Weights of a small transformer language model.
Size: MLP 256 GELU, 1.51M parameters.
Each number is 128 + 24 x the weight over its row's rms, rounded and kept within 0 to 255. Layers, rows and columns count from 0. Numbers have three digits each. The size before them is the row's rms in percent of the matrix's.

# up: layer 21 MLP up, 256x64, rms 0.235, rows 186-255, columns 0-63
# down: layer 21 MLP down (transposed), 256x64, rms 0.259, rows 186-255, columns 0-63
up186 096:148117122128116126111107138146100108151098161171118096096157105129109145117168126075131152079151164115150144103137110160108116157131180154145151170132148126153102161119114132173117118145124129
down186 098:130139130136129109142085128118150044110145122168088119117155102142092163117120143153120139136105144132167150111144137105148129137135124156160105190135119139183146147142118123120152146118096109
up187 095:138151161138152132127103124133133134135128086115096145126123187129140136084154085086155161118110126105161131126160085145113115116116166112148097134121106117160160131148109120140177110171104155
down187 097:133128157118105135139148104123122124125166129156144123159138130173165150105180101070138110182084148102156142171103104130124127124142119164111122137133182122140118112112109144141148119169113125
up188 118:116136149129063123151131155115116130131106169152131125142108120151073098079161129078113119153133126105131095115120142169142091131163115164137170122095120114112142147136123172122117106107115119
down188 114:147123167153135145142136103157119104141138164141103112125121162117161143150145114120085154104112134158132132106103081137143120127120119119168155098166152100108160090058131112148115146134163097
up189 098:121094097115113112151101083132120130171115140137113153096086135143124106129099098101162100094113118172086146114094121162125104136129119127152160134153142150151168173136128127091142091139149140
down189 101:114179155099157139135111139086144105136137159095111123133127116098119143129171166149136136154162151106116167111185129117108133150102148151132121114082109158159105096142150168145120131140117098
up190 100:157102123119114137130144100129135137136088164113138155154119122082168130138113113104138116102132148159092132099077119102083111148155149107108116117151118101075124159155122170103124084117119099
down190 096:109143122135131120104131106105124115152135111145135136107141075147104103151125090145118163115151111153114159118113109133137163125149124088097127138146084195132111128115086182122096122144185122
up191 108:123091112132111174156107127148130091122139115140127108201136158177154137126083124117146147164104156090102124103123152127099133116145136135135145117181108124106136073125120153118116122105122106
down191 114:112113105139102122107189109130151104126134160091136130164120130124143154142102087162129112136148129132133175128140140117164120134131128107183069102107167122146104126146163125129128097182139133
up192 096:122142130130123129111126125132080105141084161103099159089143130174129099142073140093114094136172129107150154083117146113107108170131152103119152166131118116130131182115156120128137119116147129
down192 089:152133113123088187166109126095152149096180118147152131151142144126080114142135153186168153119140116123090147135157134126109147111107116129123080150132112133149119145148100097153114121138110128
up193 104:123147142151118122128115118149163152156143145138129163145107112095164115123130088083149119142156064115085116095160135162119102153115113140156125125106068132172123146149133156111129150127157141
down193 104:124147152183137134101112070123123146095127113144156166169116153133088126120104143105100131103119162146172107128129091099152140129096106139105120142117119105156116136163110095119160159149106154
up194 104:121145125092085107146134135138089123113103127125081115116137115116167134150163138126112152133141136152096117129087160113089089171144181099100123099158142142153084125135095144106148139128160146
down194 102:125117153146125121088140110150119125114099161147140101134108102098118141104110117126166156144128116091154084108143102118103103080114148123151121107157101119104125121168172090145118083077117155
up195 114:072141144093095145149126104153140115094134099112123133092128129136147097118124078141105130133128148128116145102161157147162095102138105129167151115130178142170112101114153126163135156177136130
down195 115:114099114137104127181140101104147165186121145107109147077140149136131122140160150162115141118088102139135064154123164143122140126103103102128131137098144121106125140129132109090165155144151132
up196 097:125126148168110134115137149113131112187165109159123138137169116094112121106106131138160158138107154146102117122147152126092147126105155107177104106125115104117121136094087169121128172133079152
down196 096:143070118171131088118114121121120163086134105155095159111089126151103151155125136168121167150142120088108123121092106158108145124136102102127122166161104110152129108119108170125110126128112151
up197 104:131131131130068105125131081113167152111140139138116119167069111157118140137156137138127119160101148125109135143128137118097136137169111143115104105129164095087152106115147094163146130152161173
down197 102:080133144115134125134109155115073129094166125149093110097158146116091152151089158112123117129123097129124145135181123105143104129100130142123093140151129118187134144165078151141130149128127115
up198 101:141153153136118091132104127148112120162130089114133128151144126145140139108096126140131153142110166128137125141103138049145118112121152157169075127152153092142150110134161163167095129109094110
down198 105:125120119145139140119161126119135108122167103114122100140146100072104123108154176162113093137081141127144132140110099100166153072106136118104101166102163152116127135095111150167125128151141127
up199 104:177098112165149118120082142157135112081165107110131120105156133148118120097099110144136120151105125147125152175136134196140153122126119112113111170132157106138159116097134125144109118099102157
down199 123:169109159129117100126086121152140122127108108124126112130152131137094119080106131113132118144127101131122133147138107163095181119121153128123161170091131117082197135124128156133075104108136154
up200 091:139167147153113141136143109112112128074164106150133113114108130111155134113116078094107166156072150137126150167152154130140115165106129107106135108089115166141139109169126115112147109118092106
down200 100:162140144110116132145118151099119103127075140116121119112123129151115109148144114156096156090122134109151090153129133134148170109161154088159100125153139141132064092108161118151097101137170124
up201 096:115121142099143147123140150115152094131151123106096155152167120118132130087099154130098106130125138106141157119147137109140137146152115100146167119108140157095122179150163142156172147082105069
down201 100:154160184157132139118110141131097143137092162087142124118113121152136139135157111142131173103163145115143101151095158127094097120144160171164120147141129121150133104142097125155137101145169166
up202 103:105142087130130087113142096147112150136087130122140108088133119130111141122133137123155136152064117146133124099128153148113130157119163104170143117152164140109120103152086140140100185080115105
down202 108:161083175128111135139149145118124110149115133121137100116141114093151110113112120086101109158161109088135096154121127151146094155119136164108155113096146114162125121135133107101153062124085147
up203 095:096115105152136137098170143141165153128141141105132118146135115136133114096126125131117128100103153152110130150169135145121156133126153085079119162125128048175158128119131090150107141148106160
down203 091:140129140123144151170177093142088138144104151101170106112119128119128103111111123140162110132155093128122108101163137161111104091162122170159133149110082120102132137152104140141106072127120109
up204 096:169158116184113111096137121146094119127115133156105135140102089116144149132130092118106170180110106125093148113152170125122136158105130113119110117126093140142160142153078093135116092142106120
down204 096:142110139088134135146076118118143120157110092089090134136133172155147135141140152101091107121149120106156177117098152119118086146112104163142108101126134101114126136150181110114120107083129116
up205 104:101140126097100111096109136135135129078155134154136125169110100147137082092124143141115143156164150120154142117142120143161129121147154150135154151141096124183179158136129179125123132145104170
down205 094:098134129102102140089098138160104096132115078127154143130158100164111131147134156122137101153125154121116097085145143104167113150148145103136078096117146143115086084141089139115134090122125129
up206 098:122143148131120148136118094089101167125145155104132166132128132141145148142109108106146123102081121169143151123170139135158160090117132114103126133092136127090113138159086112125145165113057138
down206 096:157107142116116111105148130164111111120095097118116143105102144139191118117091124102162120164124094108108123091116174176137134113151114158172117163119118124190114124113138115108133126125147117
up207 100:088154160135118112133128118131126103132164165083112139104122099195158143134110095100152151131108101103106158103147146128115100137108131126115118152177124116087148124113172104131099102163123137
down207 101:126185121109130104154127125132125121174123127107108160152120101156115112111104127173108133171142163173155113172105124097148107174123130154125074105168102143111138125147130112133145153117143147
up208 091:131104153153137104168096142119124115108087146103097114138107107116129138161120127071146121128134115127130136101148148120092107140096089103140114124143069138176162172132117128127144092104098162
down208 095:142107140141128085146108106115132159148148112109136136132124143123118107114174152133106159117106134090133113069144153140124106094092160174143106081136080153165129102153171121120102117106131145
up209 097:105134158108137135147105145143096066132137133178150133092125093124098138146125118116150167165119138129146130081140175105151155186109105124122138083147168138146150145119101136129147141129134137
down209 099:131105132136192091022115126152146161108154128102123123096118108142154145141132093170118110137105143124155115137116107140115107140157155128135109150121135147150142152153126135123117115150129110
up210 095:094146154171140142137150132122152146131126129138141109109180132091113061118123135101110137116137085153110106146158116176152131128158108138130130118113109112143149139125114205109133126138091159
down210 093:091136134141101131102148109158121091120111149124140160104130131155120134102088171072118106121109141116154102114107143102137125127122191124118118080130188106146118132147110102091131154141159138
up211 094:097141111133088147157148123094116146122166139119135111096116167112168074158125148112136115166181143152145135115139123115133153115099142076101127078119101124167126127129127126138119089112118165
down211 095:185131099118099132136143107114151090116107158174125172109170092136104147168134122137155127160165126116146167165136132106143117139171129153144111122127119125115143179118118130129110166093127143
up212 100:147128142151095108159134133184140100092108113134131131171155116132109100129129104125107156147128132150099116096191136127174102119105089123158133141139118098117072116114174107133133127158144119
down212 103:125134154133136123100177144082142117134151093112088093127118140121122131100133151129105164145134079139155132095133098122161123101156126114118151111087099147122171155116114142162118143063153123
up213 096:118125108118106110155115101148149148198091122133147152118159094103143117146143131102109109166116147126162164130123144082110177110148111150123128098117146144109156128152085183137132151113128119
down213 101:124114152139133094139102118175154151119116135126121117138072186149135158149102116152129143124093086129108111109106113114135161134104174155153123123134100162166171083103149130109130116128152135
up214 103:109197118119114118124126135111137128100111104122164075104086104138140134129128114076122147121119149148132170091169182158131142141147125157131167148121124133147096118104097124156122129159108138
down214 091:132168082097159137120056129155125124136138142134112132157097117115122161114126120169131147128109140131152118135138150122109128075099155114100080108129125153120075146100082127166122124120120145
up215 101:102173105116101090153153115136113145145163168132123078142109135127109154097172150102150083122165164164111112099094121158122127109166151137127136150115116154115107123127146144164134110119143158
down215 109:141110103165107154137130118103111130153098121136160133103123147110107133148104180081130142143178132109123102151141102129115170167103114106102140121146177128126115159080130132139172122153085135
up216 095:113109107080088133153096116142117116148144101092104083110131120094099086113130112138154115131161110133144156107180150149119114136127175141078103105128120149142105130140095122124082154130107132
down216 102:111120135158138126122138139114160155091122112106130163168130128137111117184132157122110130119138118074135110158130150146146135056139105089155119099137115135146193094147104100119151118109122126
up217 102:106101108105162110140128114131152129141128151126122146109149121187105143052144097084122132166128154152133147113127103130121158137175152168083139117135128096123168152137129138144110110142145100
down217 102:115102133104124137101151125170118138153124136149074108147120138124120082146092158124154111155136174128139105132137119134118118138090084130155141132101141162141105166171170151077092133127129097
up218 104:130151130111093146114128110139144141122137126190138135115138135176131116109093106053143137130129161108120114143100117118146137100109169122082140101134128182152135139111107174092153124138127099
down218 102:192123140156124090143137149117072150116101125147127129115117132137111113146158142133176114111201085157100127128137122097158107114117132134114117147120104090136099150131153146140099088144132132
up219 096:129092160116128103111114119133101143095134119107113138159108138194125123121174075128110118128121108144145134104173126143129077136157149098078161165150136132139113107160136100129169128142121144
down219 088:195076130150166122125139135123131144152165153126112118175138107138097082131138120145118127134147093112094134135125128108130157162123120138109104135131119132179144110118176112111088112076132113
up220 105:115139155162102117081129068087117134148117140184128130138155121120088124149133145133104123167144145090126138138161140122113126119144134122159120132144061137127086141161123179155147121120134129
down220 112:146115129084135157169090143165138137110105158113142127075125106104162163115151106163099122114115147139125090147111158109126128136091121125097143170134106136134110162160110141123142088165159108
up221 100:132119085116104154085130079122148131168145120124100106118144138107167158142154157153151159089130127121123115143091145170138111145143103112106117098145108145120165077162145110154132113105087128
down221 100:141131104140131120111174129159114142126129160159108119145168109139122154103152101160107083133105157114195130137112110105177111108162117130124142151084133093150101120121135087125163117128109097
up222 096:149125152136128099147142144084145150135143110134074078136121106125178102129083093142131127137124115122138104135145112168109139119104151133076109139107138080149099128183118092121123128144116096
down222 092:091094124109088110140156093106142126131148059128144148140117148115077140116157135127135156140100143090147124096072086138121110149114148103144133116141155115108107148118150146086148134149151133
up223 092:098179107173124072161156127110074155125137167133154112113157167156090103152121116126128151126116157137153139117129133102103096133147143105140154182154139115112127144147161119139132128124141139
down223 082:117157125129119141111156133131146094150139104175121121141146128123135157141120174147129169137173119116156145139148169130142050135109111110135096167141110119147109080148120148106109133133073131
up224 103:105114097147153144123088157167121138135065120140118166115136139155089114136153073099119154112137177108140143114147139123101139159119101116111142063107134124153133168119118128135137136125136161
down224 105:147145135107160116130155179086125122140132081150116149162087160156133150135106149147100161171138132133135112109148108129125074130151122128111140096129154127116168139090165116145100131144122175
up225 096:100161143145112138075099141156086113128134145132117153169138093154138145172155133160142095137121142175098111084158131107123122137140128171147095111155130100155140096138157133114160133106115116
down225 101:188144091123096148149138120119132116114162132136145117111113162113163119116130119154088134106111120085128141153098121149114114105151152175112139113092124136080138088128102111124108166143149184
up226 099:127120108083133085146102133174105136116142086120150159124131086071122143143126154106125169120140129118114146142141133096123163164144146140166106113139120103092109166150156143163152140166122115
down226 109:165092095075140106118145123118132122144118151132157134160125134118104169143117186134123084137124108099111125095106077152149110099096135145145113129096107084130156123164158128135117098107143129
up227 107:115168148111161114111144086139137145128146096176118142138126145114130109079125132155083148116096117139121111096131172153121146158140166145159113105153125166108134111090115134142139112119071162
down227 101:140130095168160132143149111101120130076127128150127121143162159128137108093131104136137133096123084094128182150127140123120151165162160157147145133118136097130097078145140136099105088140092148
up228 103:133137183134129166135122106115122103106129125098103087142185107105093145141114134138134148104121151170147141101116097103127139156116095103128092145138126185133195130127151147137105127114149119
down228 096:124104105133116093098119124158126139123152157182158146126149085101117099123138127123140123136137154139142081128176152118111092144139140138120094123106143111100095155154173180154094154157121106
up229 102:114170138138108122111134112142115104123098131119127121156108096113103119111099112093119088136125137115132144102176145136116124130140209120118122137120156139073147143095065169105107116124147112
down229 100:156170124124136153155120135098139104163162160146158122111102121123119148079139126103142164122112131117100105112128140139181138098141108117126125112160150118185098123157083143134097129153180135
up230 102:073125118165120134108121144111120132112107167123121126140106116159129127162145166101115161109107151096062133168168161133117143112128146111106126135178134125124141154175129121096160148139099109
down230 096:144137152167099186119163149137166140095125133150129163098113132143087131108151122096125124080139166146104112165113143123155147098124133171105122088103126111098124117153086115155121136127113145
up231 098:139198138166137136106146143112161150106134155127166120137103107112111138109136131147135090158116165110110162148155124120121132137136133142105120108136110097103122093196143170170119110106105153
down231 094:139140114131156082163073167115134123129122149104151142092108093129130125114164147137130150117113127142131094117149111161140105140161161129083112128138101113147112180140131080070140153121146134
up232 110:133167184146137127142159138163123090090090180109131112145158104130139104147116121103136121122090155134080147145088105127104140097148110096102109132131120090090134151118124118124132097131091123
down232 102:136095143114100164123167089138113131145132107109169121105116143132127132137116173109147112159106150115151206115088080125107180143126143137157097131106139092118145129131137129144143108122147097
up233 108:114147114169125109150119122098112132126140123081141115109106147117126105124144157116128101118159124160119135132125153114120165171151139164098096138126149117080132171097164123111071116195133125
down233 095:147131125102132156201144165156095123131100120108146099100152113117112105150106115133067150130117118142135140100106162112158152139142150090141173113129107122128136088128096153108120131089124151
up234 089:096137134135091156090141156124140143107124125120149099130102139166142115157135152112143147124095127117097139127122130100146129171143151109075123133119193098110137115127144161155149140133206121
down234 083:097143121115148111130148151157160161149149096129145104110138136104142137115156095151142113121119134119139137125168170181093125171116108123131080171153101143092129166137128099153095085131104117
up235 106:070149100122072124121115131165123178133124141158140146149105118144179115133092112107136140159106164112107122157157107151160101110152113131152135085133128158106093127114150146106120147114126099
down235 106:172075147121156145122102129109116094089141125140119111121137170125120102092135169096093048112129104135140124098120110127124139128138113102096109137144141111135121163127129158121158100170119146
up236 105:146139137155097137143119125138131126142100131142124136097106110160130145166179123114122070148090136126081119111129100139141129136089113128107150089163109191134143124140133155126103118143151193
down236 109:115113132076092109103131116135134121132129138078120178105118111137107094123150113119100140118176138146165128121130126118133101123126156142186070128108199124130122110104115085138132120120136133
up237 099:129121151141156146134138139140137142139084151117117132124102115182156116094116113100152123149133132123095129102133125156102164110138113126171117179166179147121158117156149115119087085146151174
down237 090:097080151131137138171130114156101156137124180125121136122124169105159108175126146139141102150086130142144136144115148113132146093133133113151178148153080149099133153123132143137170137166105126
up238 104:089153154123101080182113123121117119153093129171122118128123130124155123135124099099175167113136098105150141175136117108159094130127138135135164117144101100113096088139123165163123123095126118
down238 109:089165136083107133158085120120121132138118098110099104100094136066100154160126122138121104154128097118146116162168121150120158132131121109096131125127079151110127146129117131145164138128179101
up239 100:119126131139096161148104111113155169116129133095137137129133143119107166186142095120117116135125123179092158107115107128127139157168076126139125153121139137125146176150131160078167099132121155
down239 100:098145142110147143152153104142132097160182139100122173129165079123122104130110075145091109164160088087140116143150117122115125120152132092112142158095135115145119135096126144107093125110125132
up240 105:136106101122105144154112123117111119132124143129133068105121144133160119119133125113143142156085156083140151118150087160117131094154154144108142187175101115133128086128165131120121117176097151
down240 102:145119175149115140090110107129164115131152105141105165138126146173102102083129129138095113086134127136110154090105179100143098127145120145098148096124130131165145144128145088137116096108155101
up241 103:095108114162114139135118180107112131090144111149175173141114164140163124178109110146105134113096123144142092108129124136114142113149133061147144168143105137144149167109139132150148132103115118
down241 099:100122144091135097127151194122148160131118138131099109113102110075152129125143130141157155107167150157093141116169088090148111113120115138166147101086110160121108120132126112109125128104128156
up242 098:077172171139125147105129152117151109138152148167099169131136150101140136132063153132111102099127124136130107136134128117152109115099123123101137119096158142135167115159189098161122104131122132
down242 105:101141102160115128157104126182153180134140103127100129104121104143122125117117095099133147143138109136111085132124150120140151121139075115124110155136201140143106156098143185144107117131130131
up243 105:132158158146120092146123139120163124149126154122138193119134149123146135101124125124152147139106102134133099060141142153112115083139123098147140125086114161089139123161144140106125171136124184
down243 099:109114147145125153097160117114113093103117124114132104132100114149157164126158130096149129081132077155147151164116133130155133153145114144097113189125143089140117115136158126137170108070140127
up244 097:103108128125149129153087118131057112124162161166119150108106137123153124149059157124149160123140112127091097105160119106134145146109170100139150107090126105119130119129135124156133123130157100
down244 105:122099118124147118190074122151109128164129128168140112181092139100107140145100112102115131119149072128121115148097115099133129175138136120115162148110158139111126148150141108129147091157113107
up245 104:096192100121110090132153130087120116126125121157109141097162156138117142172136099114095138164104133140149154091131138161139091121147124132136077131147174145124118138128178120135144155145113113
down245 105:106120119113166110107206122156108168148142128167135114147108107120125099131093122164110121118089111092085110144125138136101075080128122129111110105161112110108150135137120151142156119145122128
up246 101:122140147144106150143105101156167171092150125117112120171113079118155161166122137144114127103100116142151100123096162159090128147163143131115102091130152128150115099138087102171134152120126134
down246 106:157147153107108120115145171135149133111128161091159114133097073164155120113091139161146127093142130128124151149126139094118119106114140123123152191128102126170089129114129077165122122107143136
up247 105:133148129168053091134137101147151110145109152123129116141130133140101132139135182114090087145098094119128121164148143140102139138124102164150167150085144140117140137118137158095102125101102130
down247 095:098120137153144110160131106136110132162163114162128121134169158132130107065150132111159133132078128142118135125064164125137143125157113101122105120179158099121120157152123121114096099146145106
up248 105:143122101140102100131110097136129101131091181092164131135153186128130077113119141103168111134143122098089125137121107094132137106144136122178165136119156144158143161154148147113133144150136104
down248 105:126123052132139135155120168108122151152146118107119139128085071095112134129115115120114121119158143087136130160153154158127110145129142093105140116107162130096096118126153138169170148104142151
up249 100:136107122138131138099130142145139107113138147166065099113139087135150154086172134126136132071137144113119143113131153133118142142149107121137160194156112147104161127126118112162078121148102134
down249 103:126140091129117176144096156103133094128127133134143184176120137136133143123098107123142160097124081106144113140106138150135167115156120134133147169126127120082122154120087126161171096145155149
up250 098:149150102104117091170132108146094100119124095117105116123105165157160128144149101105152100145136115097067117109148148102136116084161143101141135125167128158142170130105130130163131112124167139
down250 095:132131119155114094114134117120155144140090129120159074141173109162160152066125126112134123100147128115119130113119125123146124155155152135108203133105156107106103113152109129133111141181115103
up251 099:095164132118144133141123120134112134118107092099154099120138143141168115118119101140132134088164098132125125090123144081184132140132161140099148118151129152127109058137154183136159129143101124
down251 102:157136144110140165118130116149132123143152109105164088110157143121116182143134141164173212091113081115121110163088131104134120143111119160103129155127144120141128125097144146132128129116113137
up252 100:125122145142062138134142148131125170112125123131113157153173136155115155087101136104137129052139141082127114099166131145103109174113145116118132154114136087120123144135144129113120167104137127
down252 096:089146077095102097151079112146103120133119173135154156151092123115163145153128065136092134134143148111137129142106127148106121095117099134130133137143133113116117116096152142102073144120100129
up253 094:075137118173103094101152126152130135123124122137130117140119104098135074085086118136166108171115157146144156130130101134135111137117110113124142105123169086132113119147087192113106123116116131
down253 095:175128088106188117125116117135120094184156124169127114136085149140119107147098144135158131137110120102141171109105146090137099130132155143142118111177155106137130150148133105143122167112109125
up254 095:108130128144076120112114132085157105109100119137124119128116117139153107159117126106140150096105127119149147109112146174136137102110139075132141106157142102152166174099096095096176129115093159
down254 098:104070121131112186127147154120124163093149165098133107150150100148100114120125088114115117128134142165143163110119126152113138117083119144118110143076087120146101154117125156136119145116154089
up255 104:142125138137136113146107104158152098089138135087155146105147156097170121100158128143113140131143128133182104099151125140137142128159167112125122097119189166114081115128144129139142157175109142
down255 111:148151087131080121105109100089142134083135113118159135117127164130117142152121122145138155132076158157144134131132145118161161111104127117157150132129109141110150125107112118097153150157123046